{
  "d_model": 224,
  "norm_eps": 1e-05,
  "decay_fraction": 1.0,
  "final_lr_fraction": 0.0
}
Each number is 500 + 40 x the weight over the matrix's rms, rounded and kept within 0 to 999. Layers, rows and columns count from 0. Numbers have three digits each.

# v: layer 7 attention value, 256x224, rms 0.0443, rows 224-255, columns 0-111
# o: layer 7 attention output (transposed), 256x224, rms 0.0546, rows 224-255, columns 0-111
# up: layer 7 MLP up, 896x224, rms 0.0633, rows 0-27, columns 0-111
# down: layer 7 MLP down (transposed), 896x224, rms 0.0633, rows 0-27, columns 0-111
v224:497557544490479502481504481550468503457471469481489475515499502452451537456494510450525587520499513506478517550512522530525478468518533472475526622501482507457435556517529520450539553498488405501464436439501503531440504567474455522515539551561489423385490539488528475464585469482545518451517541407537468473504490476498557517556523475446
o224:509480532494524502479498498512560512534505525514502460432489534509496490468478498545535537458470492485529490537500509456494464500546507505482515458462511565543557480514562460582422496534546509460527531600551483464514528520464541459554464485528527539540501496429534566439450471444504489538445511547488531462486528548479523469506484508468
v225:481481484533481524503530464518505529530512455515554534477529549529450525410514476502447453420444467483500580562483532475545475567511517564550572521499515485526554515613451587517457474469480492482467490512462465488445462569515558486480448523457516513462540478513525467576470425491510490516481521512553448490525551443476538560474536431505
o225:517477468444501496469504539438463465505433520492433537469508470489496373563509549500519511533514519547450465426471501558515517466452420493430537528523500492475550515433511493428550545515534581453422514511517476486520597532487481415561524514406463449546486523473494504451471570454498466501506465496509505535524494408529586517526523537523
v226:514502540531475482466508540461459488452454508481422493561484524513526522539501469448510539560461494500493627498499463450515537437526492475505499546508478488401468467515511507484546499474571508503437518480479530533589452447534483466451458468503577435481454501533454448547511480492490485557412536542500499542500498537535491517497410457458
o226:548507482503554502449480511530543488461488560453526449468471468409569463466509451567484472421510498475504489499481518480481447524566533517570489495510491502507539541533560520523499513533470521506501510580485516490491492513430503462566527509592509503519541525482529551494502483525435543517509448468479531475493474460539414443451521516533
v227:530490529535515483470531460547484487544503530509538506567525559559536539472489493506558492445535513506494471430556538459513630484550507468465439437469586467488497556506526509518473573499422447441509460494489494531508364449445528472545532533422440464546553471501520504535438562508522518476545482501512511510509456524451478462489592517500
o227:447520545489488490462560595454454485428528531440421489448453546531507487479486535479470494517504473476549447535538519522468426416555467521578538508470456550476478508573506489401494449521472525516459585492475531505448546469468458486447451546548422531450514523479538473479513433444533434564577565492508520492450548407454580544495580503500
v228:569492451501574456484493490514507460456490536492508458541490492489460499550477496573464524486498534522514475502537472527565458500479497524541509525570435455502556491434470543528477547476439482447470495491474468507522485575474436529539455468469480625458518547493508551477449504473498452465516525532518522488428503557500551507505441465538
o228:437515510514484577539432459544470541537458533506483529553529445516542505461530471440509544540519490491570514569506488508495560593463515473432476517506493529500480502506418531529509553524510525532499504445490505460513552502546494502424504574525539436518501467528545456504550473499520550447479466524452479464554529454537513479512519529476
v229:442505480553506529543538467534477545517525581510482561478491542611463532452549525448485513524454489495502478491501521460521477586518497433526497512516485433511461519511423478383506554478499517521472462484521521525479488461487496469444565492539558497511493452444455445616576518529522497503507492479524551418533452477426500450509489618555
o229:541443487515456505498527492555577450443396436449510507492456491488411472501529552553516449494502450498476554451541453505424536485439495514387553546511541586509499512544562549545478496545494481468550506535492488439528518501521525489470450460515424453506495549541497563468549541512475529520493494489517496450548532447518463558504483490475
v230:510488569482527540507593471475498505506486513443459515554522498477500519592488507464474539505484538517546478425483485437480486479460479461450532532427485551628554519428554519486473494576507528503446524543521523564574480471491561585449561524400468444475437490501473490500438514589548500514496515495476528508531484484519509487550479485462
o230:498555518517564484494415487453497514504484510480531559555502527568468581452471530525495417503461443428526440540454426535506463525505487512566480418583525423462425521413457508543580539476497459474519501452509539467491486477546478449508515550546507530465582549469527500476513462498496526529539441454552497535530534526466479439444501520479
v231:426532531468518490499622502465453509558531463484493483511484538554450514499486517576452493484474399508539439490480453535487457486498459538468472505478475528505496464499492518555490441490491494396520508561477537486421519484456490462497464455507425536575508526453538552493479509551495492477470523409472481497490545459511430533458509585533
o231:541503519490487479524481488563504479503538490474489457471470537547429456538416523569490555557470410457510538496530495423524503424521520485479563499494449485534481566484412570453508546484480495483489449435546527409456506509525483469412539454485475522471599448449496480380459522522495444526544524484417528426547538500533583484513533513537
v232:457446497486528522502463550575545484490572447497426527472476443456452551489532600510531481579509540374473458534442487485511511465522458472490478521494486526504502533542498520525519514547484549425508512473587521471506501462481426546400461532548537577537549492476557528532530513463481550560513477498514525558459462457509485506501537495510
o232:482465464487461538524566384586495541478540523481490482459468497487474482504425427480437404444502454502545456496563533539440501435481543513485469459485564504537481501505500492431425558509523522456480486457487534502538500467521516437516522468425420443514467529532544549424524477533496510415483559425510447588557465537485527533506462483431
v233:545600464469548500478441478519565522451559469446522520462491520522453586435514552569447462485466521525476453508529494526516474447468516518512461461533494470464490468510518471471554574504490438554473463490534478533423545543557460514468501532536477470399448455412412511520500497567495473522511530513539475483568488511493529512490501502497
o233:478446467495489532504478528476562525607521417504429511513472502434453470534512495518499484503478467466523549489515457540437578529476545454432513502435480547556511531488435483509443437509533553463446458490511429503535513516451529431492493446570522435591514500560527487484514498500550515508602471569476508528516454430560481486485520508489
v234:484496461539527446526530547464419529493518535461462523438496511499460497474472537487501512509459491466494485533516448477539429496558554479491479497514498459529519528478524477495449487559519538518587503492501492495567483531579552547471566485551587462493508486479508496541456487512470491572532509503451536531533516478465534492458461465464
o234:500483508455472587452517535483555453495550491555589500537503464487510488527473465569456456463474466461498466443484516497483561543517451539486496498515474530508478479551511467456519488543546521482485513467489528482497448502424519494567545485486517470486515546537403578448519522506485510515526541404542484486474512586562462542439511537494
v235:504503486504483541484445510541554553525486536461516513531506424497468492481586526519439464519506485541508526468514478545530487514422548539466509498496458387457483482441547497466515499458521543498513518474530456553548433490487516532528481457490504479491558509520482458499441456468450547524478417440534516520523508499447477523533452548506
o235:484512495477491426480466531493506487427441525511493535456542528442539539478511516559478522497521473525552588581515572457463485532544452464457542566557560549462614540516428477483471489505493509473450476557536427471512442403472434455544520568521450476565452472573503481479466533571494439444447629531443510478509489367556572505454487491523
v236:484523495493446523518473474474474511468521528466563470526541455438501486445453500561466478483570534560441537538480546447476487465476525496491505445474474534462481442515491502410499529534536521518516462552463470524469490487519493445493538480438521454552523499524604544548458478581552494555552471468494496510531549553434468534482518437571
o236:499587492437518458474492527451546535456397484499483437512482462535526477529479532483554499543483520474514479496504515507482569545508495484482521504581543481540482525519530608502578515533473479563556525508459524510483548579406485500499525552494444491472495512509495495488540469497481461432495490471543470503486446499535549475483492539488
v237:502458552512503473514479554466564504542449576521536539476481544451515502480439500554514425545478500442537487493491490461522445500554493513519453490477474535479514457478469536564425486536493505495565467475522536519480488481477525503515549461461471498444492487544464479532479521466541437543510576481491500476447441521518510501497512536433
o237:485457527462451436562507464510496481472549551480466475562449498493478456466516510535552514444526527499488538505525507534499519490479558488495502441543468446561472530496478484444525475499524448493545412525441505477535518425533479510489527524559507509449470546519519500492525512530467526446473521552495487438564510557469513510498500461472
v238:516498494519530502507543438484515508449478431509421548510466495391494517503491530558458533449485500464468494510548530479415434516554450536454514489463544489458512423497506460414445493503489487505507432520520502500435515463545506460514515428526498575451471545450529515509552470515466503463474483493465577537535503538455554487561528572537
o238:459513491482549522504458503556472560556440486493528415505539514493483517465453514426491459448445458507449547532476531529552491482488534435526480539518548481549450596470438494512489520509535475564498542513464458511528470479497543544502510525480469496477460512507511487489504540461469491479529487490545435500500477573454476508471520461509
v239:451499458556524552464554548479592522563503463481491519471546459536549527501482431548521512542486537526540577433533519467519543449476523557544430513526509505466427462475501507497570510409506494514500521390447471531424484493574500506503455491527417471477490529531470422469484449481505547458458478504487498482506514495507563595526535518563
o239:484531550469471442523529489577506508444522512520445485557448466548503496495559469502507505426544458483451591580412503452512527533508423473474476446418569459468526525491475527492525499423491479489484538566490479522513548446476497426500527504454500507482491475491571526545516489491512495469577524604461468516554502430489428461511543545549
v240:484460469462490510512461491456458500508512496539454506518480534517588433525529572515531493538504522503498475511462454518485506486457566507415481504557530502535486522554506537513483468431462479488524527500501528534532491483481549461482496523529486516460543495496425492543519565502532499461501509489429560548503622531527417506537476542538
o240:557518467510436468539525499499512539473521517529480456498490494475468486432468533429518513533481508536515517517541498424503461549536486492546415541428534546521497505503454486498604441561425503494411556483495451480519475549531459463514497510471460415511485624486569480499538523456522500482478564462483504405464443460487496452604538502545
v241:521513542410554489480556519453504476529532531518478490548521475490592493508492537504554451522493472525480448473451479596457525546484498524537458504523582509518536432536430409550516546548533556462512588465506546540531470502478503577490506479577561514593454473462451533509487408504480508470458503522549522492502541487498486464525485496527
o241:518587538509490567529517501523527461523510466501554577512510519404557543534493501490435500565528515412501517485433501505456502527533534495533476520478441464523455496528572528525463461459530411548461389498473472538477445477509543489468514455491508509440561530548524499454576509473502525516454610489484494531512479454564453500525466459491
v242:496502549526532513489454537458495403523512551454609486561512482466489465458465509452518554489487509524481479488478525453535485486499532542465476531551514496468429533543481529491514507512511497532520486484502496512471521457486533506469555492532447432490519440476516557512538528509524459476454514440473415422482567462489499489545533549464
o242:525535517466489517466502517513477496458477505581496485491531506473477555532514564527486508486504496479535557472443481487513454439564506589522488455442449465426498482522554484502490480464371503490471503497505487554535479465430485493537458482451530555577525481471477517456494464490514502493517522418544511515506435449500585487484458455506
v243:541487525516482566541523483478548514553498492493515526547534475570473453562485420531485586518507512502492507508507516429501492476468456488513560476424542508488552505526491509529570459544532470524526450453462510424497510501489465525466552524568515460453512519513478466485502435574453490490527530472478544459543519472427491417487518533448
o243:436537547536531462474442573494468480499523422446500477478455556490454451485536458517465534466497516488460454452527497536530508523495510521506397522480490493518515530473508471534478432528517513503512518457500476506541508495574498486506434550471513486502472480451532498450452542441597485458535563448554508548494503507545494480451500526572
v244:493433535499500515501419479495449579533440458492563477546469469460466544472537504563461437473477496468492483503473520510441506477493583560459421477521455525540517432427524524442485551464517508419491453508485534519447477476561458526513443578543534505500500519487563494563478394542529500481468541448558445524493492450480574538512508495493
o244:492571477536498505484601448498556452472502606487447476519571512494477496525446534473467462470511487459482535471545499457543548538562513444471497466484540471520511567521480497498442437467515451558471515440463528495482508516508495477462512464419507524503525547486435570459490503516468517477514466512450471492528456485527502433526517560454
v245:436502521506462449561517486496533534529430480482497604547480487503499537485483477549376546516504480510447447468569507495545598417488472472522528456531455500519443552502554548504449479494462482582509477577492464486418600483484492518530444435501458411487398458462542496496469499516516537504446516538450530542530518486501480552547541488424
o245:492475460560548460422462566437531560543530498540555457483482547476563525553472527482508476472444464476504567523443497516540457526508460516512476459457483428504515463488482458504481447496456527495489482537459484541563515454498523484467502512516531454508486451536459497450461484516476469502477397522526524578506528454492524464522502550492
v246:536558526546534463440476439543529538575533515473509532524490479507572504499535502546521446495492491521419449543483524521517404507485465451544486366464441528533514505479529425503518564450481433532530500518524514499547534487518543439550491555486465503614480533527449485561493537453494502512360486453519461522447477506486551466472528528457
o246:529547498560475527514560602572514489405514409532468463498531513511498469549578471500542506533526488568542519455572467575428514522525425514476421493473498444469569520488486532469445508448517511557506491473534597496505454514477451617437526466538524527430479486500515467489551511500543503510540522516496504498512518500498527494528508424471
v247:521548497559452484529519523493484388607497547516531538493501519481479480537457479548526549536462549527534490476517520558503490429507442468565498537489561497403520447491454501487512505490486495508548499555468441539577456559466478544508497506519487526481533498564516535582547526490541468636502557486525448517498565445523439459475514580571
o247:585500545497519581501521513579511512473462429514451535443510524553552413411564568544481510437588496520487464501572470526571510533451510591533509510538446558553415456578445502529505461511471483509502449542535566479444549523535446472515500442509537512539490537439465500523448514419589514484532479534533506519505459541528484528532557470466
v248:532548537514502514507461547531522497479489568492470532488457512396517510563513492541529563530543529431573496480513470460537517498504528538457440499516515545487473509572526508522487489520541495520535498470569493526538477542533527545539494527493464473522507491512501470463441518495435462480493502481528503502476530516515602503490532524498
o248:498473443459452508464466499586458507482500429519528440503502495584487541479469518493420470462566551447526492541529514467520483456531469521537525536513467455508550477483495397495449511525446520453508469453514522590489574470506457527439561508504487513512425518509507547508530486471546521509530504494503528493449473470520462530503425504459
v249:511532515545519476531541456528521449545507496479518525520535544510442469469471492476511537495522423532483461559474427572507437467518502526487480488549509460452492574477498540487548544444440500561496526561489518508456511514512546486538474492543538500469505427447513438474511413576479502570496522579555468540512469438491567501507472482455
o249:494496518548529476511452530523508550514411499444553525535535465462603375485504538555517488494446474490504444462451484527483427568495462508466460497496441456519611537543598460516458507523562503435444428456490428449481519453453496513525546462523485487555442549491447487422486514533500487464444459505520465607482571498494506430479488550516
v250:487494429515551528512509426479503422518503523477471401457558496477520491545510552488501461461501438509567517526470492519499517455538544464473526542470568472492506521528565492540408532550542438537492522528463511522461560501400521497520497499507483508424461512494469488430512510487509501463556549472475515487529534525502460447441505495545
o250:486469537408512464491517534486569496603435399500521549531506568546441464520436513564493478559516552505429484522471540481512508428522420491528504518500543509527495427471476498526511490497517430424490530479550519473492495529583484534548537545495450488536467486507567514505452473472493491503422461486502512447396442479491443555524543410528
v251:417541492508520523506519453462474534592541576534493493504458478466479468518516496499459531498508506506504451520510524457497513533568529483444471501453477522517471540491524415515544460458443519559558589531477485488473572522475511580471533366539520479441449550552522504512561539543563578485529487490465540532509500427517512525443490572480
o251:587492477516528518522500554545479484510485423447543476462510504490365472478473522517452506549500402522508554483466472510531469467421487509531490505466454467530488485521493555490496496516517475531455522501504470498530395444497499447502509564498481481525484422457432450517447538438516581462504541467479465509511485467506546487481554510504
v252:469517521462532519543576489515480574529449530551530495546490496521554514481517571470519456503491536552499472489445533507559490515540526487518443500455511479518447490596515553500501495478504511487563541458523575481494540547538510527458472504541578534485518584550545444477493485467518514553545441571415541476456535597485471520533552479472
o252:553567472461489446508550455515480533518506530542473519422476379378437464459423459499516485585612437510447528504596554499483589513483535471531441553514451533485544497440513447454433541504468458469465542469445439508555519519489479479549546528525480440465477520457492535524559458467437470444513474416498544445525518465532429505499491542586
v253:540370519536487552584474542477461527572454511509484509461447622472511459439469533496446521474494523562490489578495465454510516549534487525450532518494513526458501556481479527443580521513486435475513509563499475506471494604443504489534509538459514562508420480491521450419518486541575480472584536494473500460513517455552507497479528547494
o253:500539534496499448465493481455539568462549488470503495528518507520473400503482555540462525593532499417445394416513509506515535494490501415483488578507531558575529456513494474511524490518510474425476531447492517502530536469497497463457443501527461498522523525471515439517494536433430507520530489538546543511469504496511532474501475492524
v254:568486531503504534530529473464537562544509377474489516516437497592453487459471508538481473454485488580532560537505464511446483480537483449441487500534438450391449546516514480515533515470515472548481470479558492516550531514536502518481535507531557496511523503449526454514388413453538520507455563410556504500445523558563482539484588561463
o254:443465492525472500490460484579483568403568530479510532507480528514515500444460567587517500480511476502462467519449474410488426510510557510501490480509532508491582463447545515519354472504479486497433463516475475444466432485441446485481493530510485456501502469526422521447468475498583448541554479527494538495505551464472516468445478533494
v255:428422515524509471492441501556550493535548486546512496483474490492482457495485496480501505433518459529482446483508606518493480521549489483488468445442474528561442465492532443531526516405533579492482576511526482410507524494513572480529494499472491553530503567525471511456523548507495512498557500447510585480519484488491588479561492509517
o255:542534500551481500514536492521484499514593452516487492505553481544495469536490464506432494580563474550509515485496477485529500473459534442484465490505507495454500494487474523451484480529553501459561517446537475525474550510523512564439523466493454464493447512522509461574478478530563518473493516486460499508504486542531494450432482491467
up0:520465524498533492521507513441495523493464559537467422522531556494402508467451486517552519533520458405568479453519467379515452490444446466449427476455532462572507524492458568468467464481554544507518468491474537511543474546492529526487563553460509481512448564553507503490513496488392450515485512505503563427489566537480504498503409501488
down0:564512488564587489434534545486453506426479557508458552508522493525467555458444485528531527518478535505416503510501640369466456507537508498554536482459490493514498483472485540528395495527495506474512599459516553463482516539492472498521547443563407487511570464527440579547497532464499525541495443512508505492471553549465515514547389536534
up1:456521454570479608485535532479475517537509570526474453481515476507505488519562487508472524526554485516590492514520442501515492446445556484467467549435457487530536561484508517468453498477525426426590484503463471475589517527448460573512521569522460599501506487490455486524496472523439533451463489549530505529526573508419579430448455526494
down1:539467540486484566494476474517504539449551543480488543472512492480493546559542490485509487482524450440527418429546545580508490494484564457517491459500496500451545545534550513508514498482418575487423493430493505484464490400511527526521572528491511492574502484490538422517512455407463448503385548476556522591528476460580533533467564437461
up2:498407505527479472563476492478666497482505547619499447452591512480545514525550487457376556463515543510460447456485526495515451492591506504397530508461511422520533481456480494464464474461519443460542464502485511547440456545543472505470508502494421495484483547512466532567489532486514541481490539442469499449481454509497529490494554526461
down2:470484523497506513506480444559602556498516384505366478503496497460534475577470540480521405517572505499496529512458547471538502476495560520504563499467467504458483430514517517473423506488425518542451514432431456519530467573417534454448487482515505536488511564555516520524495502475437474555535424482554483571459509514492447456501511493574
up3:489534503560514478505524562435468527487461477528530502446529537504420567468471533461481504565516443508487544490503475467526550496485473490558430504424490451475429471438456492514450459507429551512507483507439502522570502466410462489496493502518489540407523578514453504576503519549485489464472439444517539493521487601478477555544557427440
down3:497518533518459486471516437515474477488542460483427497462586456477496512493501567429466512436496509401394474480507536495532562523487498551480487497504455482510490531525504540493539483569465456464472539512455483528523480498503589466514385488464538475426491543478472519426514441504535478550557497537512442595415497426469515497525386555516
up4:452536493501445526511498465589499570496505515504549496508514439501535581570529488458516508468551580530509417463588536515533497524551472419512439448471510540507483443498504539407556476518557526385467522483452461487484472511584498520498561519508516538516547501487491510496486528547563465483523519519527458505486532494535518553608514396496
down4:536474533505568530504532526428501438556484500507472487437494540481482458444496501486479462546487460529502525526425453519491517477489518532512572453508508471491482471516531573571493516477497542532529501541506550514470482484439444430437474522491445488476448518517462506498496495520435521501524483550494539513555474502445497563564517591545
up5:505575462552536456533551481521430516490543523542504551543510507566586599509471416465507499559548499458412463441599444528487472511427518537552569446464526523485503466505592521502546522542468434522518551520537424520524498565512540471496482425552557539487483446530517510485526507479510551501448537522613551486436506513494484458431517449443
down5:493457572506606449529560459507462632431513475519552526584461566487520518579494485483456449495571500522492428456557472511514488465511469582507463459474528537544521481510495506490535427467519473524489476535472473548559512583533495411468482412506546478455468399451542589574466593504521448441457609586522602521456608502525582563466501475459
up6:454439487494489426501446507500446459480494527537490494539468593537563531503542521467475525492513513599571517531500446520528577499505523491477453469520479461417488510520470483461515526456487510557465531468559499508419524437458495536516524524553510482473468515493399481454473383509476474495519463521518480407444464436538485497489397505443
down6:510563501443476540534555468485559554543515514522474537461529450512489426501494518508527470506438550470550513511538507460466460480467469525492495515508487504516441502533492517541504493503473440473476509509537526481489479509491481475520470524494438510486533486500504513502509571494525573476463500483445551525514463507484534515474534487501
up7:434518526506519537483511529467522481497491557475524505408432484497535441598551467488532472432481489514573491540542466383507478383479610452524485555503513490462490518588542536505558471548553488505526469527518462558458438478542457509518494579495527495493467602456578520485590508478421459561526479497508472482505471467472575456438573469528
down7:533490440429512481509495524470491501518482492494502562474476494564498532513560479547519471489459557474495497441526524492529485515580527507460512572436587481567449453421465423614500543500425483534541527480591461528470540511513515521475473577512507456599515480495500531526593538457489486471479502542465587529451484530557499495555534525389
up8:514528501512516507452500507551472568590524465520507530506522451523499466456499455521471567410567608498574475463531485486480432500486481410542478504429481467536561519551458497460530445545481442473439520447562421494583503441465526447522541497514475460450575473514480452556398464484447528471471516446453534425411509584530511479525529593479
down8:488519533519475459432519471452536480456617505507508465538539589526490558513551536538458508473418462507544519548501485505516498502503505469515588457528537459495459390481505479574510516474456540423502477521529528479466480528507560507480485521454494561482498481514521457505487543490520512473514517492512541601525569471500502489483466405455
up9:574577537600519468533517460463503452417517520472554488504459487462539550549573405461568462437519557494531516556506611532483437485512475551556426494514476540507569574504565553518470508514475512580534500548474505527531529482458478466499521546457527511542470530481586457450489482530507415447499480504497529508518503442532477441535473458497
down9:468477552423444485517498535506508430537459464477446523570549574559429433466521469497548565512523598486529522421509476524520476450503559474427486545457506484496504436516508495404503549464467489478466468550474362460553453539511509556489495521533485540490508486600582534500448476609496494477503479378461445494397554472555509517481524525506
up10:497561414474423536482535409543491489427539594502475501542520534494505518478506508494500524463545488470557549508533473511533482505509564501494427454495476528481444482480524576533513491455479504523553440484570431515496500510513431479495461577486428486459487536479511455506579586502494516592516554508518565448500497513521493564447557414475
down10:485498532469423411487490453506538453572493541468429507533578474494477499584429566457526443499523471464509524432599471488424564466517535528461466458442471464475546510520496568529494487516439570551515452484505461500522490557363441558489498535485535549479577530472511531565495501494449460519543582521501428518509544535479444535512548461471
up11:560446547427490473534446542505498516519462504509510495512496491458463569521528508541510466456485482484456494490475444502530468537496614437463566496528488499548543514454497481580525476584551483527517545491511453488547489469498416525541507534476459491529396538386511541464498552529517502536477539468556541460576524538474537494588579485432
down11:544534503466539440480449467518443500482447517437427477481443532549498542538505518581506454552440480496566566497445554467489564502526474530484567532383583460391506443532497466531476561431466477479496497496425457544471470545547542532484497501484505528501530446438496445482528472461594495472393509583462547389437487529474462540521497545570
up12:485491392479552498458554432478531528462469437450442501558538480520470492515506452432581500518436447522489504518433491451538571470512477528509505566526495546485491500540486495547473478512531475558555454404495375498536483499458522516465532455501475544493495509489522582547413486495461446556446519506452447419528534524554526505469455486500
down12:436577500520489489536492447484505488523505444490555495439521487482434514514550528512449443470453483529453484466605427484485496434517592495468508514472496490463443490517410453488554469532458498456462458526488574446528502440530529515487540413445594499427537481518506465543520515475568471498504512445499426421536543463509497508443468519524
up13:480513433478532569475552507534473511495495532504439494434538541540554519458449523493490483457504543510511456463557534504496478528428454506453490559484484463477534481443459521529479529496505522539536496503453479426420418511529509534520531534525585571503482494504478513447484556437491560532465518531475400405528453483439504492469505525457
down13:534546441501443493501559512481608528607549529464529501476493492516490531518462537562456496459473535427599500515544490462515495540525514473431512489505467402503541481495463466514453465548473492487457505442531521556466452482458545487442507543463495517500458595523499457534520467478503450522598512531514531510537527534519589495504460550510
up14:472488441530504527570409582491448509448472546531483489427506447546477468472460529454547497485547543553462491528474536507555484506517497492552535492435490542533489412474501536523589580481490546463442536498492473445598521437443549402536466520505479493473557428493482427508436554514550462464545553514591604467455459556440508511411506486445
down14:488503498543496486430434463553578462517459524475443515465563573558497461498406436507531495525486474502441479483547534513474562470485546540528538506555500413499479468542539500562441493477447469430459468497469532471498490525489516475500547479479436545499468608502457448509563499518572483476517455481476463506431538448530463524552475528446
up15:511575488530482477493495470508548430515481547459574530445494556411537513476434460602441533460500554562493527481532569531525490499488595464393555505475462540538550500452500461501478493449560451457456561454504453445547532477496503541549498545606578527480532547502459490509513523495517582541519454476546551429516516481491542532525490518515
down15:459527472507471449572443517558427455475453523495443512528512545517540509521510531544496447513399447492567499549485517514442513530508569390497479453533502544456409469492436596488457485484515553504511458529532444445448440528455549528461520399460433540546575481513502495528474528566587441437555508513566469454510510458452474425483445450503
up16:462488534493486537576499450519527534531511555489512543549515523481475468511535502534484516455471510558476488523471475532507463520450494450455439421442533512501536504475519484535513515550432480555485481500513498495499489490502509496494518471508480487543505514511496482465467494489481509488509432492553479448452483473562438508501479497524
down16:532459491476448487502505545475524547441487456489501454493512475505579504502525486442442518528523487501523510438520539509469490472506533542530583539522496511482489512520451511509503535408533535517521455462490461493518454532522484483501475502527484537411499511476490516514490490526540501476509508552489486418519532493467514488493521506454
up17:506576498491565505569578449531465417413605505557442450527531454437520395497526538509478454504435441498508419440545535520520398512469528452413522443421439513466449444433555502472476448482462416494533462568471397496491424419492510526539476541477458512461488469504454428471415503436520462515505513538491450461525533438408533509501508515521
down17:533473492525508433491484494499551505515447527503532490484493485499443519513423526491471595497575506537530539495426462527485514453551563455497450470588488481463535468554477484503516466503507541513529499532454488493513504557451516496438576506565486419455535522512460503529559493455510507537553492543470512495454439550484463422573573459477
up18:474529431510537497525453554484522483502490540505538491488425452463518554470522487476550535468499480468461432466585521529491501456484551480461490489455453570515502565521517528504475513518513581425601516533463495502493495508451499471528445536557541490517452533480435476538437441582505491543440542456492470445450452463508515513437489465504
down18:512497450456452488449472529494508427537554503555484498521560534523539573481447441538526482439530471468463476469496509562499461436413523523486574518534527472499573437578475486453502497478462451514490458479480533425476522443601522516478482511520515476510506457512501510463570518507483503519481539511542559512518520506534478512506494461498
up19:533476478448476520454518550483459424426475490578444478477478474472464510557486450489480495454479510458509475501489537422475473427431506509495530474461454499572499493531472516534451476488544567533464423559473455569484504521513405472463493583517525557559503503476461489502495476513447490496499420539590455516496486485478514476525440518520
down19:493478466438424472444448497445508544542468487565515554536471511515513465537526509477452580475421587450445501420503512510522490474443496462502435567450518485514530434519532469462490495460591538481466429502499499525549493546525416478472497519531539501466478429524466603477542483468468585507470489506503534458565508491575478438492568460486
up20:494490571485395536442448434474478453509446463529498526461509546526516529460496562391543451453387484478477470528425485500448479547479507564504479454528508532510542534516484405475505479447507450466510497465451538493513495467516434461525512512517533438473477530519489487537511473522447497461458554506505480422474447460557474462510528436565
down20:468467528429500534489546466497517514394541538442434459528520466554580548448407521529475527553554567556528479520461494538410502508569545526489513443472583564469451498465484526518541546503509458568568465464482509452515534510495525527478484499558504501517483530496502509419543620515565474502452592521567402421398533566373527487507541518463
up21:521537480498541506490612468502425498495507545492466509496501450547549494503537475423529554512527474518499524418535499462548571396439494488540503435487435485517550481455526557417490470560536476440592566556521412469486507481514545485481453484487512484525485417503537528436445521491496576480532541520447528531516517500590467467491455546452
down21:434478493562534513511435561520469520507574537476469549488553468541460491446555520535444519484508443503445429477471561586458430560437446462558432470486474601602511454461481475533398538497465452526557459504445537529584468490535483476484455434436498485521465511494501461433521429443517588534480464493495455493504498509460486562547517487469
up22:444512503532478584539422510433505453462517501464558568427556494463497577506450525502518442470519593523538517504492485526538447453493424484435489458497481548524452484433514505484482464503531451461502429487510482452463534487514430490478509493447588558375534400476467470555489512466534466463506504581534501457481427543458574532591485442524
down22:407478501458569477499447487494501472464568475407495530516468508481443492490521566547604535459509559470473532506447542497469501522494511516509516510445520519488482505489482614483391496584487492518518546502526531495513530485486474455606475435535515571567503479461500515513603450535534507542543466486512502534464547387432514471503446547449
up23:526460457544438442519495463499473426566545579476473457492546473481474529439565488503520523508470522506508528523486493551506471437562522483533488483559517480442529505504522499534510510522477533505554533578518484525466559509568493464470525493530600527529535468469483545577526520488422475459487463555476490595522457508548500503510472494428
down23:504478575500548489450472540544566567437503448496549548422508511487531422560460490507466467505488511500510469490488482500508515506562468522511471529441446486571465527493509548433506482498504499479435512504505551471448414481502520523518476499487446461476536534497536493472489469419544472479489466432496472545462601488467534495540511497480
up24:507528504500501541481542511481529490500506570522433474457497494495509481450567431553517553508454521445520475510453530470424450507470458477502441575517457579499485510530464511390509519528486471433491567527568507556484464539444453487441520548462531506464465504474515507480506502501425508490542480508460509434518499498475474445455458508531
down24:504462531490504497471521508514584532442515525497477524493522540476516572616460436509541430516493537416490559501515513483501519505476382568470500515395553534503557582509459453388508527493486487572498499507550486542440553566493482538476459578456473417508513507483474492449522466561555455479529443501494480541465447488495519490516542541510
up25:510541457524461479475517554411476497432430466560518454538521514461452554410482446526524516554586429568508529443480430458486477509571488558506513439542440533414463441423525467587476514487469431494501455570523522517437498541494486488587518521455455494489444498514489483491417573449422524535476508531514515509532517548414532466440551596476
down25:550493519516540512482505522478423526488568513509489565509444497518473522448508556483499550495469500525540470462427505537496492480498445476512545440524511577529528452487435386493475517452568355497566444516463442530435493607529542480481575475505520499477510491509547446424504463518568578530472485492567555538475450557434448499557480573546
up26:470519459548446555539519512502473473507465507519459466484493549433472506485442454467499478497458541474571466497473468493482479551522538424506545542505548465497514502511511410519485444493427455517514461569528506502489546515481550500432501503465535521501482481525443500515551488449450490516469454512485478531496561470476540460497472536497
down26:511491556455441518477502497547497467501523514452552476481509529510486463508516504482536537491467503535494438492531477541513507471516535499478486550536468520440534533570519519583426451500573532480543521491509404490519507543505472441523464448549486518504520538496520529459545548485500541493513498481456492427506513520482502520499499476515
up27:500522519532546451540498507461497428454463585480467457522414526481512523496485491519454466536471531509424505451439594506486521532503503517492527435468466514458480474538491510435549517475444536543532484557524499517551479506471530481507436531503501546482526466532471461537454484460497557502494581493528470485473496436472493470449604566485
down27:486475535509444468448513509524481505492432471523519499447473419475527454527538468480529540471458510561527506470526492503490511482464542555548540484489552548508542473501527490496465509537485551578416505474521549526432521521551470543557524505529491421465489518471479519488601500513445485579538489452504497491445520591426522475540502485517